{"extras": ["local attention windows", "capped logits"], "init_std_o": 0.0, "final_lr_fraction": 0.0}
Each number is 128 + 24 x the weight over the matrix's rms, rounded and kept within 0 to 255. Layers, rows and columns count from 0. Numbers have three digits each.

# up: layer 3 MLP up, 1280x320, rms 0.0589, rows 26-63, columns 80-159
# down: layer 3 MLP down (transposed), 1280x320, rms 0.0433, rows 26-63, columns 80-159
up26:180100118144125148150138123123145157130139106120149117146130172127114149117153123098110127109097127111147120138106134132136136141146106133125172100128135107131133176119158140169131154164140119129136129161155099111139136106115131117148142131
down26:133117165104106140087137129121109110167131126155137119164140148135155193087131135109147162115121097145148105145147165163154105094146123181144148113118093152141100145095163107128132123142104098059143138130130127118140164152132088114123130166
up27:133118132123133115091126150101118105135138114139132140132143131152132151171148117091144148074108138066134140200140158139114143108153168128146162109196119071133139149129122115113144110093123114145178129108123083111123095129108121133129131116
down27:096097171151149071118107111159163171102101144114136130138149081092142148145076118099138130151115105123143163149109117154145076133132125098097113145148110103125122117161098109133103105112122149113103145096089159110162136157152143163139126121
up28:142124138157111086094100164108119127111109105135129160136148178133123110149119140134138110094092107137137097122081141112146164099149165136140156129065146145127116108120141105102168116142134122155112144133136164114132153133127129131105150147
down28:117106123154056107123098133138166139133142116120197147135115139135126121140143109099092141154105152104130147123143124141156127146138156101146122119123115120130139122140136109112093138129135112093125121150073178150143171147087093097128139130
up29:141144094118143110137157125159103145099164133146131152113135116116136171120114116124133110120126130121119157154120133130139114112129107168139133144121128133153169109159125100122153132099100118154150119147122100093109162127124124132147168151
down29:110132103117140104105140128099136123131109107080134193144144158132133153153151121124096116113113129177123152112151114100118154134154122147125131119123103116105094137144150115157129165151117069139110090134134115108113118141125088114105098151
up30:134181083155125099098157131124136173122131109132135170148164129093160170156139155103146141119176177137143141148105129200087088154099120071123054132160143120127132185122081109097109132142135099089131082116150141143116112151103104183104135103
down30:179117102121124148098080098142110106146125118145144126127119122176115086119145112128118108106186123140138130111105112115115135119108165103114125141141114111102121092172116143119114182121159116142177099122113143090196161081099127078149115128
up31:102111077130125137115118115084135130085100154156143170125139104076119160131143153099139130149115161145104128163149136109109133105128162145117120130130131104129148116120141125117141139140125135125172086111168083111108054115136109143164122171
down31:151058137115141135130139141179109148111130110143148135126123087119161132131124127182147098140176144111137146121163148110134095168152134116103118154131111088125194141138114081167151127161112141160159098094086077093168131135117191125123120142
up32:152098135121105097114137122131084092132121114106098140131137133132108135096124150131097122091156099162112146161122095188118131141104133148131114068130167118157136127123132157101100145129149078100142133095143181120110117159157092156127152150
down32:140131129125134137147144120161177143106125119147158123150138098137172155129118131128131115126119128135178129187077124149127122158162124150123118151117127126130109137157129127141090120139091106101151157174116172172155152105125120120123089146
up33:119067104112137105102135156123140124132111111130097125121183173135103165085134142139146175109105134104096149146098100155129101128168110122130102154155140150129134150119119152132127119164133114144120123084169127128121096110149119140150111132
down33:145133121097120129124149144118132109123130129126126099115121117096121140168112094104144156158113112097143105144091094084114164158126120149109100100119172095117156131152131142127059161132064128084123143150139170161148147128129142101104076129
up34:116099103136135158120156138143131158120090112134139125116140152128156121102120163067097098140119123133118145148126154136141095114178087115114145141107149131109145105109127096089126082141123105114137134140117136107151165126115145151145111116
down34:125088120132161148091142136114166108097125118094114101128140141141153074121122150150092140140140121123106146126102129159150140096129164090179127120148110124136118149125140110105108121194124111120097116101096128105119166099122110170150117105
up35:180097154137095095139124142135139148138152126104129117134129083106116120139125124143145110094111157184076122100084090135126138130121143125126110093118142138123150147102149079163155134129132101136189100133116120155123140139115110168140124140
down35:143153120147098124141140151137129083154140130156144089146109129096138140134119104124110127103120107099101135095104138116131137068083151141114126172096086095113123103122100097114131134197112151151114140086129133142137158053134161095169158137
up36:155100139108119133088092116130147101114151154168119137117125135125102152095132170114144135134117115127142108113167104180177123127142153123157078138156133111144126095119089152091105113151179113130131125136160111131093137134115175125148123107
down36:113124134126117117134121127130194151152143139115157156166143104115122137142134104159151108143116127129105150124135133191156147109132161123142103139158125120125103109126093107181119118097128144159203113137152161099110151133114157138154136127
up37:134121148135174114115098159119109120088154157124160142103128143133126114118148146134141118120162173130121135130108128146134147167117123142139111127132123100099118149149182080179167131140129114112170127102099164111125116138119093174145147107
down37:088089127131141128097120144119112150142133118138113132155117102126155097089142139174103082156105094112133129094107102145098144154120142129089122138083125106113121181148132168118144118116111149137132173109145139154147154138168135127151165175
up38:146143069149121125111129099103101112103130148127107131115093117095106132181108168148184159147155155120177141150097111145114112080126107115130137128146116099101109131099106159115148112174144109168118111124132123146139112130122103167094174150
down38:173130092082092146109191103122120125116084110140152125165098127154145145157128151084131107115098101123157129104077117126080087147102138122118193164080111108161096126107121139108146061131090093100131134134111079128092115077120139112150156098
up39:165100123141100146127112121172119147119090127120164133116105124113156111118152110159100118097139137112133122081147140110113110126099160116141170178099135144144158162098146140144113115166079119146099135162149129137153115125104133133095170151
down39:116137128129135098093147123117130145135177122171125129125131143154116105109133117107147168102103113150114135149133141130147148137137115158102092120131142122127147109124149131107142171102133157130183146109121104146131082125133075111116133103
up40:103103084139114144178111150117137118119152120174134116106137116129151123123150121114122138134160090107158133117147148190140150129107121135152107113127138118129121144097169166172079129179094131120158127135119096140117101143091093118127127145
down40:116113155142113176127127116110137113111103116100117101112136114147113102152133120164116101151133128161095117132117124114126156122151109123125156105124152142132131103122111119145120141158153128120098072120089145115135152131090117133155129156
up41:129128088147137131076148146092128134089096167134116136157180152150115121085109114107177142116073101116100209087123131128117108171102152148118129097164155094151134138133145132125089170127115134095135133077144122117164111134128126124115110088
down41:128161131151143123108112089150107107082108161084131132138110110138118123120079138171165117091177130169142103160129134126144129137131144134149150122120148166121193107118112132115124134127158100153139154144130115134180129126162122136085140107
up42:133155159120150119091141130129130111115158143143108135099166103092134109118146140143140153137166142122140135140149151084114126100115157152149188151113137094162142156120126109097108170131143119144130094125178157154092123175139121128149145090
down42:115121143143157093134137140116122153163096152125143109160081137131146142120121163143116144148115128116124100110106112153127149145131118130130134127093104119163174168131101135147137123144142119140091150116149151110143140110083141215119100133
up43:176123079107143111127143162105107119132101174108112134127122111106151128154115120140130147120167167167125129140121130119090135094119180117127124105163130161154125103141131126136101105158099121129166116123115120116115131158136127166141120178
down43:113136144122118131124129110099148093104150086121116115088135124158122145116095125111138128131144148124092119145144114131143121118139120141105100113117144100130121118119169182122093141112148178147133128116125132109118114104153114091137159126
up44:134130141148131120136184111130147121129109147118115118085106096106126136111099123135161116146173120127120141136101097164135125147127103122152135129142142096141108167099105114138163114114114135132141146126125155149123121134147131106109158147
down44:127134154144124106124176154131101131146134138149129140164104154122111115124160138112110155124143113115123094099129157127121135178147078134123142146143129107134100151137134109088121135104090108142133142121133147134121156139149160161111150122
up45:141124152139108114123117119075154111134128171153136175102132172123154178119057109137097101087158108104136154153159090146173132138148121160139168126106098112128106122082111106144116155111123108119125116122122119086146137119128122141121125124
down45:078080130113084134181156148103124119146152133124070129103186146088107130152139167114128078123107167160120111067113146125123109078101105130122100168101156149159130092119146096124141127123146133141085195138115128170123079187077113125122134104
up46:119097108201121177176158103126118076112141175151114101099136118087141108148120154120110126119157144114110156162108119129086086141101149150096125097125144064147107107116074184110160115147131089141143132116164168160151103088143118147084179145
down46:126172137150152088132042138161074123141109117142148096146116132126149147095121125132155110077141139147100125117157156118087138143172143113085139106091127131100116175142106096110122114126139151150095107129114086162099142146096088122150127112
up47:140119109119150117112118136139157129165127138145156142133168108077139142097110134157097123090151147090107109139092131067119140107139135146145139112106074125159138148135148180135136130148115123113160112123128091090134085142122120164130188101
down47:148138157081144119105133164087091180156117146121113142124139083123165090107116110148094131142126095121170112104125144116140126137130182140120204115107119153124149096125159149127126148118134107129082144129130130110125145125127125101146154114
up48:141141146102110123123121159144138126108096122154106131097154123118144097126137104147103126116165105134174125109110158097101126109124170139148108115129111144157122130119110123148149123167153106118128152142174137102138153120116141132110119143
down48:096102101108160143145143144133104114107150166174114111103142131122112123146121169098125148186132137140095143171081132122142135129117143144087166093129104124119082125162116100113102115158138156144149110123131099090133065166130131153105153129
up49:141097149161107132113142144135118180101123083116120133112129099137094126160119141138102172135120106146117140122108112089111105073120086149163191114126118125114159168138112101129144129155121121124128104148146109116157122094098111134133137132
down49:134136117140142132158133147126164107105093138124151174139094112128088129120131139103137150093122173127086130084121119075186204090077124152111138144122140103085113114130138110117154156139097123183170151082150128124104143101136128075119138121
up50:164096120136131138128158149108178131089128096150128135077140100125178105103153117133166094115105106121174172141126117112111089095167138128104098108172113129123179167096165095129132127090088160161161108156138157106122179113108164137111180114
down50:149103127126152161112103168117126107195149132146140120089149126161098098122145080120134138097108109145094114110123124166127143135096121136143116131149147130137102111157132160147144099132115182115109172146186103150051130106123116154136148092
up51:145076119201121117072163118116149159098091150115147142109165128144187117169108125127135165085133135072079112160110150131107142130100141133092145138163128133110159168086115111141134118169158136203152148131125140160167171135085146096158151129
down51:126154096137122156112117140109086129126111149153128127125128113124115131146111087129124129127176119138122089111146118135136115103166117120142137154115179131107126102152154113118125131137102163118158101116113167056139138111150168124121135149
up52:106133149144123122110140125130189135093109145103134121135108154137145102120148117139157125120177133078131120121145097170106133126152101137128152150145143116149166149102126120127149126129130101105126135113167163142137149108140114071109130109
down52:124118116132083162124115114070162126118136176171112127110122097120123145127139101099160117097126112083097139128132123138142178069171102137137114126126118107157136149145160164102114156123114119145116096170127129148142134093098131094103091131
up53:143138098148097135113111123136105115124172135151135135122149166126175082092155113144114157137150114179137099147133155129098128112133157173145159155120163118108125139104106126091096123096160121163158138128162142103114093129112164123138142146
down53:083139127176149073109120150101170160110096156100103115098130138147114134152146166119139146159151166136138138093111116095163089144145141106110162134086149177106108094085144113093145160128154154148112120109118109114108155086123109151158164118
up54:126073144136093115173152161094105106139099119159154146152153140095122128098090136117114122115105093115142134165160136153136150137120105158144115104111122120138155102144177171141107125151127151093114156111193065099124123176135119118092141150
down54:116139156155122149062144156169115106151057095152108157131114162144180113132100141098116121102148156105096073160093107138158159144131090128145128134091123113140147102103125131125079098123070104131104107149094124147133165148089117137135122091
up55:147091162108108156105138115151137111125159135111110153102147113112121174074113125117133138107128140136142167123109130092174145135118124161198121150124156151145131131106131117088150110132119134144119153179170129134150105118089069100113146106
down55:125142126122136129124133124173135141118123086097108164113148138115121116131138098086127125156105110110155123151085117149089106136143124121138136113079151137099111136127142182116142082119143093112127065083102150135133111082074133116119147095
up56:184144116110116131125129126151092140113131168151147143116142129110144136124082105158145153123105150161109138141126155127117130108176193139112157098144139146126097104113106116111122164081133148107143089087115172120159112114125137129114139102
down56:098124193112157156095095129092114149118134134123147107138146082139119084104177119100185164099153169117153128104143150141132141090096118160154121135132092110084152091100159141093160116119094158178131118113144126137101128157143131139115141134
up57:141126147156112176124125180136105164122110122100110135178135078143124069107111085136127120126122137155101100137162115099152131095102135156119157112119097116126123131089095073168099159141146119124114139128159156136147083105101114157146132091
down57:110172144118102146095153129144110127109157130118161171132135138118129066144113153128084137150110116105143144144120100136145140129173107098095119105120139122157157140112126153133123126142143166130179123143087137137099142095132126140114165085
up58:136109161145102118112136152174111117100113176110117126124112137131122137115133129194121151125151113117138123122120107146096097140118130119114161151124120118151151153102149112111169147135141107082117103124103091158117130131107152102138149121
down58:091128120155158161173105139104137143121138139127119118100154155119121084100113123103155124124153127112129134120139084173138137147142122127147098121121129163120119142136172119099109152124094142119155093155118131123170143159135105141096123156
up59:110086083075092157136144102133155136111129116110108121109119126115095141110070103138115085120108132135118149126131171123130119150103141118095115163089132108147154117120148091156078135130114162156151101146112138102136122103111117133140141128
down59:106138120133144151133137102109147138093069149130131068121116171135129128108117101153165123139135077112127129097173162117164123048119124096085112122137118089158108087168134159110140098120108114109161135136138124123133160079132144114143099118
up60:124101138150153117120151101139177164091140099140150115124139144146098089166104117123172149095140126129121106140143117094148149128115091142116140113156102105166146140155162136122175142144132087104141125110125137114136099144116108124145132132
down60:113098119172116129112091100107140144129091118163163157137116072110087127104162127104121125148126106149149147103139151132120161131164123124127116119118128095116125118127094128120143101099132104105116167111090139134106142156146123138116146159
up61:175165104157117086099117145105132156117122149110073148165078115110124142082105123125181169163070192098091110149099140101178172095127104151121147106143130167159168174165117114102133144152135121130127160099131101184128138134095062103155152155
down61:139137111165138155165147078136122118112097135122120152089135154139128092138087132131132118151139082115084144137093126125143092097111161144179156133174188159079120164145160081146166081126148140162158106120141149169111138130094128127111162147
up62:125116138129094152122065095084129097120110115115121148119121157091125154152111124130105156093183103134130132146170128137093111110102103143101120122141105135150122139134107168131150108118144114146119126131170085127166134109138123127102129168
down62:167128098146130138142137127063111132095074139115168110105169116114140105125113133105109128145137158140148128095159133117089121155108141134171115130099140142103133141098117113110147112166117132128118134130115124114135109109130140120111153110
up63:133172118101142169122151124095179182123093127085134132109122073125135126190070133124156123124114137156106153134166146127125116135114132155128148140092092130105116125121132106131122125150141119117123118171103134169128135118139150138109142112
down63:118089115114112133131129115120095089116130121130147108113135137118132121146172137120125094093113136145136149149141140174143120133168108151090090153135135134118111142108109165137137134124166115198165167125118106083128114169149102117119102117